Each number is 128 + 32 x the weight over the matrix's rms, rounded and kept within 0 to 255. Layers, rows and columns count from 0.

# layer 2 MLP down, 384x1536, rms 0.0548, rows 131-184, columns 1280-1407
[[179 115 109 140  84 110 127 120 122 136 134 153 162 161 105 112  99 196 169 120 171 102 106 126 157 179 110 169 184 157  81  78 136 126 151  94 109 125  74 140 120 129 162 142  85 148  46  68 143 102 108 128 107 107 108 108 121 199  66  97 125 102 136 185 128 127  76 136 123  84  75 122 153 143  96 209  91  75 157  80 164 121 138 111 133 134 154  58 140 121 149 184 163 124 112 137 169  89 107 137 171 128 145 137 126  97 163  91  87 156  92 153  81 136 104 158 121  85 139 150 173 152 109 164 152 112  83 143]
 [102  80 108 132  94 108 135 210 109 111 102 124  80 119 139  78 151 119 180 116  95  89 137 143  79 178 171 104 135 150  96 133 106 125  79  84  90 119 114 170 169  87 143 107  94 129 100  96 121 168 112 158 165 199 141 119 105 129 133 127 140 124 134 163 115  92 115 138 157 131 144  83 148  90 147 163 131 133  96 105 103  88 178 168 108  74 210 138  76 136  81 169 114 137 129 171 127  96 134 138 129 133 118 191 185  89 154  88  76  88  87 153 106  78 115 177 135 141  92 181 196 123 117 187 120 145 116 151]
 [ 95 105  64 119 110  76 166 200  86  91 114  78 121 144  44  84 104 139 147 130 114 117 158 123  64 110 159 136 158 106 177 123 176 129  82 150  98 142 148 142 148  80 110 156 132 192 140 118 167 143 129 169 152 130 146  94  75 110 177  38 114 108  94 174  64  82 121 116 153 127 167  61 182  90  86 118 113  89 128  64  99  80 143 127 115 118 141  75 119 135  77 101 134 132  56 135  87 100 147  92 118  91 115 203  86  89 138 105  91 155 126 136 145 101 106 109  95 114  47 106 120  97 170 130 169  98 127 113]
 [119 148 120 104 160 114 111 140  94 109 163 162 151 124 106 123 112  91  93 139 123 150 105 113 170 149  79 120 155 117 110 126 125 166  96 194 163 120 178 162  94 133 131 194 151  76 169 162 177  71 115 116 111 129 124 109 152 170 147 170 171 156 114 128 106 147 101 139 148  59 149 158 170 102 140 163 190  88 104  53 166 175 107 109 123  84  93 110 132 134 192 195 119  97 163 127 138 188 107 132 171 161 123 149  81 114 121 152 159 142  96 148 133 111 108 149 172  93 131 173  98 124 211 128 110  94 111 130]
 [130 210 116 146 169 126 149 110  84 152  86 145 118 121 144  65 121 214  50 112  87 149 182  91 101 131 122  99 133 138 171 135  98 166 146  53 124 112 130 119 128 148 141 185 101 136 156 152  94 134 159  91 125 134 132 145 108 186  98 147 116 176  98 141 109 109 169 177 144 116 117 133 157 113 166 117 157 124 113 170 151 134 118 172 173 142 110  84 111  96  99  67 108 115 114 133 134 158 112 139 134 213 127 112 151  88 132 115 146 209 132 169  84 144 110  87 154 196 134 157  89 120  76 141 122 125 168 118]
 [137 173  99 126 126  93 118  78 108 140 137 102 134  72 165 149 155  84 148 101 101  64 100 102 107 114 101  78 113 104  96 176 131 157 141 159 111 152 146 153 165 129 106 142  90 149  95  53 114 137 125 147 131  84 153 146 142 174 114 150 144 139 101 107 132 125 106 141 134 164  75 161 124 148 114 114  81 130 135  81 149 134 144  84 166  81  96 139 185  80 107 174  93 127  77  93 134 185 125 162  83 120 150  75 111  97  97 149 116 117 115 117  95 166  51 136 150 144 121 149 153 108 109 131  62  69 104 135]
 [157 143  89 150  94 136  97 107  72 118 146 131 122 120 116 175 138 123 155  84 118 157 153 177  98 157 103 116  92 109 141 131 137 157 175 170  98 142 111 114  98 147  66 131 121 160 116 136 163 174 119 136 142  67 116 197 169 168 141 147 190 117 132 123 113 175 135 170 186 130 140 115 159 165  51 129 147 116 101 104  88 181 173 115 160 130 130 162  50  46 144 140 127 144 117 102 159 102 143 156 155  43 173 181 114 148  98 150 150 125 146 133  97 156 100 167 144 148 162 171 139 134 123 130  95 113 143 115]
 [129 178  97 124 222 130 152 139 109 114  82  98 130 142 102  96 178 141 114 148 141 132 135 113  57 138 138 141 136 139 152 172 159 124 125  79 167 135 149 128 173 120 114 110 148 159 102 130 114 147 112 157 169 138  65  84 154 137 118 120 130 139 185 153 188 110 143 119  83 138 119  94 148 173 126 171 126  22 136 197  72  48  97 125 163 114  89 179 127 109 156 103 131 147 119 166 144 147  99 149 128  77 113 144 127 167 121 173 168  93 141 143 116 135 107 132 130 119  99 163 162 128 136 157 134 120 158 186]
 [186  86 140 100  80 157 122 122 103 167  87 105 163 138 145 127  93 124 109  89 206  74 157 131 111  60 113  93  37 140 172 129 123  97  72 166  80 126  64 115 143 135 164 132 136 148 167 163 184 117 151  98 118  96 147 151 153 161 135 121 154 129  89 118  73 170 102 135 152  59 159 145 154 217 132 109 116 150 148 160 112 123 132 164 110 137 115  96 112 133 108 162  94 205  83  88  83 149 122 131 189 100 122  77 148 134 133 127 116 142 131 148  88 126 165 149 103  86 152  44 123 126 220  59 130  97 113  91]
 [114 106 212 148 113 125 147 130  92 112  70 117 157 122 155 104  94  73 104  90 106 148  98 216 115 100 127  97 113 123  97 142 152 101  94 156  66 162 137  56 148  97 113  95 134 101 111 109  69 155 120 123  43  99 132  89 116  76  80 138 114 151 146 135  84 128 173 114 197 141  69  93  71 130  78  86 143  84 119 148  84 149  56 112 202 141  92 115 140 125 108 151 104 126 164 177 140 124 140  66 127 131 116 153 139 152 110 119 229 156 163 214 130 188 133 132 117 122 150 107 126  92 132 182 107 110 179 124]
 [102 156 161 134 101 116 120 195 136 119 151  89  74  82 154 154 157 107 112 179 116 104 140  71 165  50 148 139 150  17 136 141 109 135  74  95  80  95 127  85 142 151 131 154  94 120 103  94 147 229  94 145  90 120 113 153  96  80 151 114 133 148  83 138  67 178 130 143 135 137 116 121 111 153 145 132 120 164 140 107 105 110 149  65  94 112 109 164 179 145 123  96 115 112  75 129 114 148 169 108 148 123 159 168  63  94 165 136 133 108  86 124 108  89 112 120 109 140 139 147 147 139  84  96  67 186 191 112]
 [132 127 164 150 152 141 113 171  86 125  33 145  90 102 118  74  83 111 117 120 184 184 122 133 129 170 128 126 138 152 200 126  58 110 104 120  75 102 117 128 128  99 204 136 140 136 182 170  82 186 193  82 131 161 144 139 128 166 128 143 123 107 161 119 150 141 113 166 192 161 136  85 125 141 103 140  86 121  68 150 187  95 179 162 136 158 164 162 162 135 136 129 183 116 100 118  74 132  82 105  97 119 104 140 144 152 199  96 106 124 148 141 121 129  75  75 113 149 155 104 135 163  84 129 126 246 119 129]
 [138 103 111 157  97 140  78 139  75  98 153 122 108  83 100 117 143 153  76  92 124  88 173  90 106 136 134 177  44 152 128  97 128 140 103 124  72 190  77 130 115 124  91 133 114 195 178 108 108 174  71 155 133 161  95 103 182 142 184 148 166  83 176 104 235 129 117 132 178 129 120 122 199 116 134 146 129 107 116  69 138 102 130 176 105 130 120 108 112 125 190 106 140 163  55 123 130  87  90 139 101  51 176  78 128 124  99 149 110 146 184 146  91  77 104 140 101 116  90 187 154 185 131 137 111  82 101 159]
 [141 132 126 143 127 128 106 158 111 107 141 125 104 104 158 183 155 191  73 105 111 134 140  96 131 186 149 123 111 115 155 156 138 145 109 134 158  73 136 129 105  96 114 141 155  89 149 129 107 139 136  75 119 144 168 120 154 150 103 155 109 120 136 129  79 160 128 116 144 205 114 109 107 114  91 142 112 235 157 153 135  86 121  67 138 142 149 113 186 194 141 107 132 149 111 105 107 137 168 106  89 156 118  90 149 152 173 126  85 167 136 179 138 125 155 114  98 145 142 124 172 138 161  91 168  74 119  99]
 [109 107 103 141 120 125 121 137 131  88 140  97  85 157 136 193 156 117 107 128 132 142 153 129  79 159 162 123 113 114 161 159 144  91  93  97 155 148 165 123  99 155 117 137 159 122 125 129 112 167 148 112 198 137 154  92  84  87  88 161 106  64 161 128 144 140 119 132 178 128 172 130 138  75 158 172 112 151 162 115  69 102 160 143 100 171 154 182 110 145 204  82  99 148 115 147 124 134 204 178 104 148 103 175  30 101  81 200 118  98 145 132 148 129 155 168 121  90 153  95 106 127 133 131 157 182 102 112]
 [103  79  91 132  65 114 118  90 126  71 110  49 134 164 134 158 111 134 106 155 140 149 139 128 166 127 126 115 109 104 117 162 117 163 143 128 121  99 159 123 175  58 140 145 128 144 118  81  92 137 127 153 176  88 149 120 143  86 127 158  80 126  82 124 114 103 152 112 151 172 102  92  93 133  63 116 135 218 109 125 135 137 107 145  93 121 145 121 107 150 150 151 123  97 139 140 101  91 154  93 158  93  72 137 142 151 132  94  99 134 106 116 126 110 142 192 101 173 102 109 122  97 176 100  91 151 107 127]
 [ 90 130 169 109  96 113 101 157 132 114 170  74 113 137 171 171 134 155 159 164  86  79 132 182 139 112 121 119  90  62  73  84 163 137 126  91 124 146 181 152 173  94  91 124 145  98  83  88 192 159 143 149  96 138 110   3 113  59 179 128 111 118 112  97 103 126 160 114 131  96 159 104 117 125 124 110 121 136 121 122  95 129 122 124 146 105 111 130  80 159  76 158 140 104 130 110  93 180 114  30 111 114 144  76 143 162  85 112 120 116 150 152  80 121 139 178 169  84 125 135 172 112  63  79 130  86 109 150]
 [123 111 141  99 158 112  95 110 100 152  85 176  80 147 112 169 129  82 117 155 134 179 133 136  91 127 163 133 112 125 129 127 115 112 131 151 113  98 156 166 119 115  84 152 141 132 108  58 120 136 105  84 146 123 110 207 171 133 110  93 105 143  94 106 159 115 134 180  87 104 123 139 127 181 147  98 141 149  94 131 117 131 114 151 116 127 103 106  95 122  88 103 107 146 165 165  68 132 102 167 156  74  51 143  92 163 110  97 135 128 162 153 112  95 142 128 163 156 112 119 105 103 127 147 110 137 223 152]
 [107 107  60 123 112 123 103 143 133 144 104 150 200 175 165 133 177  88  75 128 135 121 138  96 156 132 115 189 177 114 149 137 148 159 135 125 127  77 176 146 116 103 147 111 133 118 120 126  83  94 168 104  97 169 155 123 105  75  96 117 137 125 116  95 132 133 156 130  71  78 133 111 163 192 129 171 159  83 184 149 111 121  97 135 125 129  53 153 115 102 163  95 132 139 113 124 103 211 144 114 116 108 132 163 117 142 133 131 106  94 184  56 114  98 140 103 133 155  87 141 144 108 125 121 120 156 164  75]
 [124 127 134 137 131 117 109 119 147 141 101 112 118 114 148  70  88 134 153 127  76 127  96  90 179 143 105 129 173 120 140 101 107 125 139 109 159  76  86 151 102 130 120  67 204  94 121  57  99 110 104 107 116 190 161 161 120 199 151 126 116 168 179 127 131 149  80  88  52 158  86 113  97 169 126 132 145 123 132  86 162 151 134  86 158 148 106  99 133 132 144 134 163 142  74 161 150 147  21 128 181 156 123 182 202 163 149 114  58 132 145 116  84 117 103  77 101 149 160  83 119 140  96 190 109 109 123 156]
 [133 106 112 105 189 132 147  64 147 162  97 126 126 135  99 109  97 194 121 164 143 131 101 134 106 158 153 177 175 109 117 107 149 102 115 136 184 129 189 102 190 115 194 123 132  85 171 100 104  97 184 100 119  92 117 147 214 147  94 144 127 138 198 129 143 119 117 132  57 117 164  86 165 138 134 125 141 125 103 115 125  94  70 124 130 126 137 118 133 109  90 115 132 118 129 147 114 125 128  76 153 193 100  92 175 139 145 138 106 109 105  91 141 136 114 113 141 179 163 207 118 141  72 142 135 159 150 191]
 [169  85 138 140 152 153 181 145 117 124 126  97 160 155 145 105 109 184  79 120 118 158 108  66 179 135  89  93 177 113 144  84 169  53 145 112  72  97 115 136 191 104  51 126 104 124 135 125 157 106 113 148 135  97 100 123 182  79 116 151 118 145  77 136 102 152 117 148 109 133  43  91  97 145 121 132 157 128 146 101  67 160 132 114 119 122 158 127 156 101 168 143 156 121 170 121 185  77 164 161 111 113 105 144 181  81 143 168 129 128 151 156  85 120 125  98 131  67 127 171 178 149 127 113 135  89 150 147]
 [133 171  78  95 148 140 104  96 123  99 125 100 161 100  96 115 135 128 130 101 102 117 170 137 214 163 121 110 142 157 137  95 161 149 142 122 162 125 138 137 187  86 144  98 203 107 138 204 108 122 145 156 100 107 108 108 112 139  87 111 181 146 130  92 124 139 144 116 112 129 114 119 144 134 109 112  95 146 123  75  96 150 185 166  91 181 101 103 100 121 141 105 136 161  69 155  92 107  94 166 111 113 122 145 172 138 142  76 168 131 142 106 108 152 193 135 101 186 107 132 165 127 182 163  51  84 107  94]
 [123 116 131 154  79 134  90 156 129 136 129 132 105 134  92 128 100 155  88 145 103 156 124 130 133 170 124 179 123 133 176  99 139  44 168 122  78  78 116 117 129 142 149 167 186  90 128 119  80 153 132  74 160 138 119 111 162 150 151 184 116 189 110 139 139 166 155  76 156 121 144 182 182 208 180 115 102 119  80 154  89  91 120 169 102 137 179 105 175 151 179 115 194 187 123 168 100 107 195 122 102 174 150 119 159 179 140 167 126 126  74 133 112 107 131 145  91 142 170 156 114  97 112 130 121 161 187 141]
 [145 167 164 130 103 125 173  97 125 115 120 137 131 109 126 133 144  56  84 192  72 128 106 141 167 138 130 176 106 147 110 138 124  93 127 125 111  85 108 199 131 136 119  95  87 112 126 161 163  47 125  73 150 145 157 119 107 106  93 190 160 129 129 146  70 142 114 127 109  98 106  78 129  91 112  67 124 172 152 103 128  63 172 101 171 118 126 115 101 113 123 161 180 167 132 100  93  89 143 169  79 166 114 136 113  94 146 167 108 118 147 106 190 135 110 117  95 127 166 170 135 138 127 181 101 129 122 131]
 [133 175 131 119  86 113  86 145  73  96 155 148 107 127 103 124 104 140 139 131 108 149  83 108 100 156 119 196 118 188  99 129 144  86 147 103 118 148 130 154 174 125 159 113 120 111  74 140 142 123 161 146 190 105 164 117 166 137 136 146 141 145  70 106 131 121  97 112 120 157 126 108 100 163 134 104 137 137  94  45 116 123 139 154  82 130 142 148 168 101 150 157 135 166 150 163 145 137 111 150  82 110 153  73 152 112 160 151  51 125 112 131  86  81 178  98  93 121 137 122 115  92 135 148  81 105 129 134]
 [105 103  85  97 124 150 118 146  30 136 129 141 129 128 152 103  24 160 108 124  53 125 117 130  36 122 193 167 135  99  98 131 120 182 166 148 128 109 132  79 155 112 116  88 139  89 119  93 160 193 131 104 176  80 130 131 116 120 148 169  89 133  96   4  94 145 199 113 100 154 121 149 106 131 156 127 146  95 137 100 135  99 157 101  44 105 202  50 160 112 126 133 105  63 109 111 126  87  59 128  59 147 146 199 152 126 125  57 133 150 146 123  60 133 135 115  93 138 143 160 153 118  89  86 128 167 115 183]
 [118  46 127 124 142 115 144 137 203 108 211  80 138 112 100 128 161 120  80 115 163 115 143 172 147 121  99 152  78 132 157  94 102 101 119 114 124  99 139 123 115  93 105 120  88 103 126 128 151 120 140 102  73 164 108 159 120 130 126  88 158 129 175 115 102 139 107 123 104 156  92 149 147 144 146 127  99 155 126 111 150  77 103  99 149  98 119  98 163 157 125 149 181  82 119 142 137  82 165  89 122 155 156 114 152 147 168 134 152 132 129 154 141  88 129 172 109 134  98 110 129  68 113 174 116 107 150 194]
 [118 132  73 109 111 102 164 164 106 142  96 184 137 148 131 171 123 102  94 159  84 148 167 114  82 149 162 138  99 137 146 131 131  58 143  92  86 143 147  30 166  82 129 126 184 185 123 120 152 101 132 120 130 106 138  85 170 212 126 108  69  99 174 185 117 127 110 112 185 101  96 111 148  80 127 126 125 148 162 149  52 109 131 151 111 106 194 110 101 136 170 124 132  95 188  88 124  91 160 119 112 125  96  99  70  99 146 159 160  83  78  59  98 145 120 194 138 143 134 127 145 188 171  33 150 184 115 105]
 [150 101 116 101 125 134 128 104 178 142 145  83 139  90 123 132 165 143 141 119 214 114 149 107  98 243 104 130 133 168 123 103 136 121 114 156 158  58 138 169 155 126  89 138 105 113 149 125 200 147 161 103 120  92 163 109 184 123 126 124  65 149 149 137 116 181 114 149 209 144 161  66 144 113 139 134 128 198 124 113 108 147 126 101 131  56 118 135  77 145  98 161 140 184 145 117 132 105 162 131 136 206 107 152 127 149 140 138 121  83  69 120 113 148 193 128 133 111 104 139 168 172 146 136 134 142 165 206]
 [112 123 135 109 113 143 164 150 155 125 132 125 146  99 168 120 135  81 105 127  95 141  63 129 138 130 131 194 155 109  96  87 126 149 169 152 142 127 108 116 224 159 128 141 123 163 139 162 119  81 112 160 121 129 131 127 153 106 132 118 109 117 203 163  76 132 117 166  96 119 126  88 106  83  85  96 116 156 195 144 134 135 104  98 121 118 154 154 144 144 144 145 165  98 127 146 136 129  88  85 135 192 171 105 133 129 194 126 131 120 108 130 142 140 128 159 144 154 175 123 141 174  95 107 191  65 157 192]
 [133 123 182 116 140 104 124 107 132 131 142 115 166 101 134 143 184  79 151 141 164 149 137  98 140 101  93  98 149 143 104 132 162 202 112 163 168  82 168 156 166  76 159  92 155 162 133  81 175 115 106 131 107 133 150 142 148 133 181 128 110 165 159 120 166 136 144 131 174 201 110 151 150 169 166 132 117 120 121  92 150 173 105 154 134 154 114 145 121  94 177 152 132 158 148 153 134 148 174  94 140 124  99 176 179 143 105 149  97  80 136  96 104 116 188 184 119 113 113 172 123 199 155 123 103 110  99 170]
 [130 137 170 131 155  97  40 137 117 164 111 145  96 153  92  99 128 120 135  81 201 142 149 148 125 107 118  73 141 149 170  93 124 152 219 116  90 118 176 116 170 120  62 127 151 153  71 173 142 168 122 115 164  90 137 125 119 139 117 151 188 175 149 127 117  83 132 128 148  92  80 147  68 142 207 182 167 155 149 143 148 184 111 170 144 105 123 148 104  84  92 109 130 108 104 137 154 105 152 116 122 137 102 110 122  94 102 121 178 124 113  71 169 129  89 114 139 102  85 146 152 155  88 126 166  96 159 119]
 [ 71 109  93  57  59 128 120 154 141 142 123 133  75 154  91 183 157  90 109  54  91 102 149 143  51 226 189 154 144 147  90 147 121 144 139  90 106 115 107  93  91 132 170 101 143 132  59  93 123 138 207 118 123 113 120 148 108  91 125 114 153  89 129 141 114 179 161 184 147 127 165 167  85 115 164 166 139 125 116 144 142 162 140  46 142 109 137 165  97 166 165 105 139  72 108 162  89 145  81 118 111 106 131 204  88 127 120  99 145  55 103 110 149  40 139  79 149 140  76 118 182 141 160 136 111 179  99 169]
 [141 163 138 111 169 112 145 127 131 125 168 121  95 166 158 127 142 156 110 167 213 140 120 183 201  90 119 128 112 142 154 136 150 160 129 111 192  98 158 144 160 130 165 116 162 123 160 103 130 158 145  78 102 127 175  88 162  49 121 105  95 135 185 172 114 146 151 178 195 128 117 108 178 147 105 160  98 160  97 114  92 126 106 126 129 128 146 133 125 151 127 100 166 143 184 151 162 210 124 105 123 174 174 156 121 140 187 128 114 150 125 121 129 116  95 106 156  86 102 118 151 109 160 126 125 147 158 160]
 [150 112 149  94 165  86 128 128 118 126  92 132  70 128 171 130 153  85 131  65 141 125 142 127 170 133 127 172 128 113 114 123 153 159 100 111 188 154  79 133 101 123 140 153 122 157 171  82 192  91 127 141  99 142 135 121 127  79  71 117 144 136 113 126 133 133 139 151 105  74 128  80 112 116  93 142 104 135 129 200 119 100 150 121 130 145  95  63 187 145 134 121 127 145 122 116 104  24 115 149 147 116 163 130 104 142 117  97 107  99 119 114 119  93 114 161 130 139 111  93 114  82 149 143 185 167 108 100]
 [ 74 110 163  98 132 116  97 144 142  66 138 151 103 151 121 173 117  89 149 139 114 145 109 147 144 138 171 115 155 108 113 162  73 194 152 122  95 114 143 136 153 112  56  54 172  98  82 134 117 233 158  66 101 159 155 167 165 138 102 111 186 161 144  83 113 127 165 150 124 102  95 121 139  76 121 131 134 107  97  66 139 132  94 112 161  98 227 151 137 122  90 132  87 102 202 137  94 158  82 121  99 105 130 134 191 149  96  86 118 112 158 110 113 175 207 120  75 143 141  94 164  67 112 137  91 175  91 146]
 [204 176 126 149 119 141 182 100 156  96  52 159 101 128 148 243 194 136  98 125 125 202 109 138 126 121 157 113 104 156 142 134 143 128  81 121 120 132 121 141 161 138  84 224 127 110 172 142 146  68 195  65 106 103 200 114 131 104 159 123 163 114  81 141 110 159 138  80 137 152 164 120 163 140  49  75 173 174 152 117 137  75  90 125  87  93 144 111 141 140 232 132 133 132 145 135 116 143 132 182  46 192  61 130  53 101 170 112  79 164 132 139  65  68 166 126 109 173 138 101 115 168  95 144 133 126 142 102]
 [138  95 111 162 125 149 122 120  80 127 132  91 154  83 167 141  98 128 146 188  98 127 106 152 115 117 115 135 121 123 122  99  78 120 130 129 139 170 132 141 192 101 138 142 113 145 104  96 153 132  60 187 133 120 155 140  96 111  67 134 123 111 167 108 168 126 105 115  74 190 157 120  70 147  82  99 114 160 155 175 163  82 145 116 106 152  64 169 148 161 137 197 127 118 111  99 144  73 105 122 106 143 131 112 175 139 133 148 121 135 192 134 128 115 122 155 142 119 148 131  94  88 152  96 107 120  86 133]
 [113 111  97 143 146 145  93  78  98 129 149 137 131 125 134  95  73 194 161 122 178 118 133 147 104 200 170 114 154 131  91 124 125 106 215 103 155  94 176 107 144 100 125 124  85 140 132 122 102 171  62 130 114 156 141 129 140 137 135 166 109 119  65 136 125 150 116 176 150 158 135 169 151 180 163 120 107 128 118 119 104 121  75  89 102 117 113 120 144 157 115 106 134 105 110 156 121 107 167 133 175 153 105 156 184  82 181 145 132 126 154 117 160 113 171 124 133 141 106  65 103  96 105 103 132 195 145  89]
 [114  91 110 186 151 145 157 179 132 158 181 134 153  96 164 154  89 142 132 183  91 129  65 172 108 157 104 144 200 129 124 103 136  99 156 162 123 137 183  46 153 166  72 129 191 179  97 156 120 105 132 149 146 119 162 103 143  84 153 152 144 141 109 148 173 125 152 108 144 119 146 122 115 156 125  76 125 113 166 127 111 116 155 129 120 121 134  84 123 111 113 156 147 139 134  97 160 147 152 145 154 116 117 172  98  33 125 124 130 140  83 141 143 183  90 153 153 127 162 106 123 136 126 127 189 116 100 138]
 [ 90 143 128 122 184 184 124 139 129 106 186 145  65  83 106 153 137 166 109 104 121 196 128 118 167 172 124 138 113 168 161 168 107 167 126 120 121 129 127 107 144 135  80 112 146 160 106 157  62 155 164 154 119 142 226 120 110 130 126 138 138 175 108  98 125 128 137 131 127 142 121 139  97  75 148  70  99 119 174 120 146  79 112 112 131 149 102 156 123 158 125 130 140 115 147 103 126 130 165 126 146 121 115 100 133  89 175 119  95  97 132 120 138 134 117 154 177  84 124 101  87 128 154  88 114 109 128 122]
 [ 78 120 144 128 240 109 147 116 106 128 124 131  48 109 137  97 164 211 121 133 147 102 108  95 126 129 122  99 164 138  67  84 156 168  88 153 102 103  92 148 120 130  92 174 120 122 122 130 144 165 168  98  50 128 113  96 118 150  80 149  59 110 126  89 149 130  78 146 130 160 145 127 161 180 137 160  98 111 106 204 155  83  71 153 143 136 152  21 118 152 104 111 158 160  87 122  96 121  85 117 108 154 159  98 179 123 127 101  96 158 101 152 107  80 151 125  95 135  91 106 151 117 130 199 141 170 132 139]
 [137 192 152  45 139 115 135 108 117 122 147  99 126 121 125 130 138 115 141  68  91 136 122 195 114 144 110 123 133 144 157  66 134  77 125 125  92 154 171 139  86 131 126 102 110 112 143 120 108 162 158 119 127  74 154 119  81  76 157 114 175  91 114 163 131 109 149  96 160 147  64 119 192 104 146 201 155  68 178 118 145 124 119 119 118 117 123 133  75 139 131 149 102 122 109 134 166 185 137 143 156 170 151 113 144 116 148 162 153 122 133 126 123 130 158 159 181 118  83 122 121 150  97 114 121 117 151  90]
 [207 145 123 195 132 150 110 162 124 144  94 174 101 156 152 124  98 127 205  95  96 124 103 105 122 161 123 141 147 123 151 107 143  72 117 124 125 107 104 157 163 118 133 116 125 113 144 158 133 138 121 153  78 118 174 135 170 144  48 157 124 201 157 127 106 136 112 175 173 113 141 140 181 158 103 129 171 155 123  89 188 107 118 148  96 184 103 132 118 159  51 132 105 168  97 152 100 160 140 160 131 178 138 131 188 122 145 124 107 141 126 111 111 137 151 195 110 135 128 200 156  57 117 122  71 118 115 153]
 [ 77  75 202 112 105  99 124 121 117 119 139 133 155 112 120 143 146 139 154 122 108  71 123 146 100 119  99 113 181 153 120 132 155 165  79 171 167  90 165 166 123 132 175 122 138  82 104 132 128 147  83 180 119 169 142  88  68 134 140 129 153 174 117  83 106 123  98 180  97 132 104 125  58 157 113 158  89 130 149 128 102 182 107  98  95 135 146 139 152 106  55 125  90 121  69 149 123  97  91 113 124 165 140 111 134 112 118 159  93 105  90 177  97 171 154  80 109 144  79 128 128 144 166 155  65 117 173  99]
 [109  92 164 197  94  99 123  84 157 107 150  83 113 128 201 140 104 120 118 124  95 144 118 115 138 171 117 135 128 118 103 116 117 164 172 134  67  95 143 132  93 126 137 132 140 109 144 188 122 141 162 109 107 210 116  73 173 177  91  98  90  93 133 131  75 114 118 111 148 141 188 120 129 134  82 126 116 133 125 171 133 117  97  92 116 140 136 110 105 143 137 120 124 133 114 136  94 114 151 165  76  80  68 143 148 151 204 117 130 140 158 117  93  95 102 177  85 159 104 138  77 140 129 131 147 163 161 137]
 [160  96 101  48  82 138 127 110 145 136 106 121 110 118 122 147 156 158  89 105 110 134 156  64 151 194 139 101 118 134 120 188 103  90 150  91  75 178 140 102 100 120  79 159  70  88 148  51 158 152  32 142 136 103 153 105  70 126 179 120  88 146  71  84 138 138 164 203 109  95 174 139 158 125  94 120 144 145 150  91 124 132 126 177 125 113 175 135 137 101 125 156 157 155 132 171 126 190 150 119 159 136 112  95  72  81  62 104 139 120 153  93  87 117 112 137  99 175 123 128  73 119 136 107 199 145 119 141]
 [119 187 130 128 141  75  69 124 128 158 130 112 131 117 163 167 215  81 102 160 141 166 175 100 103 119  94 139 134 160 153 152 140 181 166 106  83  84 179 127 150  73 174 146 123 141 104 164 192 129  92 158  82 113  82 112 117 123 126  82 142 154  85 103 146 131 168 163 164  67  85 135  41  98 131 132 116 166 162 160 148 149  82  78 190  88 133 106 128 127  80 123  81 152 146 109  60 167 177 161  87 196 140 136 101 134 133 119 156  86 120 155 144 102 124 191 130 172  91 174 113  89 173 195 123 113 121  95]
 [ 87 119 164 112  79  96 140 106 107  84 138  89 110  36  67 160 131 123 165 103 149 132 120 157 114 115 133 186  89 155 172 107 129 137 121 144 117 142 161  80 144 122 118  86  76 138 153 105 115 147 110 163 141 122  79 127 117 147 137  96 175  99 186 161 135 141  96 140 142 137  78  96 145 104  62 130 163 104 128  92 127  95 104 114 130 157 148 159 107 122  98 148 110  49 110 111 160 143 116  95  99  68 119 147 164 111 144 112 110 114 103 116 125 167 119  75  99  95  81 124  81 161 114 140  79 136 120 173]
 [140 166 129 223 127 149 119  99 142 100 145 161 109 114 132 112 120 121  99  86 136 176 129 103  96 147  97 159 155 212 145 113 169 106  93 166 152 106 114 144 186 137  91 130  57  86 108 145 145 104 150 134 116 124 114 152 111 138 118 147 125  87 172 121 139 112  89 103 118  97 165 157 117 133 159 115 168 125 189 153 139 116 118 121 143 141 121 140 107 143 172 135 119 159 128 124 128 120 146  85 130  60 102 108 186 146 177 121  93  99 143 138 128  99 142 167 167 132 139 136 114 145 141 108 105 113 156 137]
 [180 173 112 185  89 161  97 171 138  76 119 129 154 126  99 151 152 114 130 142 146 141  91  96 122 164 103  86  90 187 120 112 125 134 149 181 186  99  93 124 129 147 135 124 154 155 171 133 109 131  91 117 146 154 149 126 145 144  93 119  81  78 169 117 105 101 139 119  86 183 126 182 159 228 115 117 179 131 154 147 113 191 133 199 163 128 140  77 168 114 118 115 131 157 134 131 150 149 130 174  69 124 143 157 128 100 157  87 142 131 134  90 125  88 137 158 124 145 111 136 134 137 155 155 120 107 112 130]
 [131 131  95 119  60  99 139 104 165  29  54 150 157  95 142 131 104 142 102  74 148  82 128  94 109 153 163 152  42 101 132 116 132 116 130 151 109 132 108 130  82 158 137 137  77 146 158  81 144  94 175  87 158 109  77 127 139 172 137 148 181 123 126  74 194 134 174 183  99 142  93  87 160 121 121 134 116 146 146 107 123  90 138 129 131 156 161  75  93 138 138  88 128 182 109  93 163 142 162  95 118  93  84 115 136 130 130 154  93 199 128 124 103 170 103 124 141 104 147 183 123 133 118 130 106 126 117 138]
 [126 132 141  26 179 124 104 106 116 144 127  83 116 141 128 168 186 102 193 165 157 161 173  30  50 121 106  77 108 255 163 174 119 132  98  77  95 138 151 104 131 105 170 103 137 126  85 171  84  99 147 145  95 126 152  96 122  43 108 110 140 196 134 114  92 134 169 185 114  47 128 158 156 139 163  98  88 191 234 154  56 122 151 147 150 163  71 159 129 117  80 202 115  96 135 207 126 159 119  82 183 153 102  90  87 116 113 120 145 143 135 135 142 120 160 154 148 117 123 136 143 108 176 133 155  96 101 134]]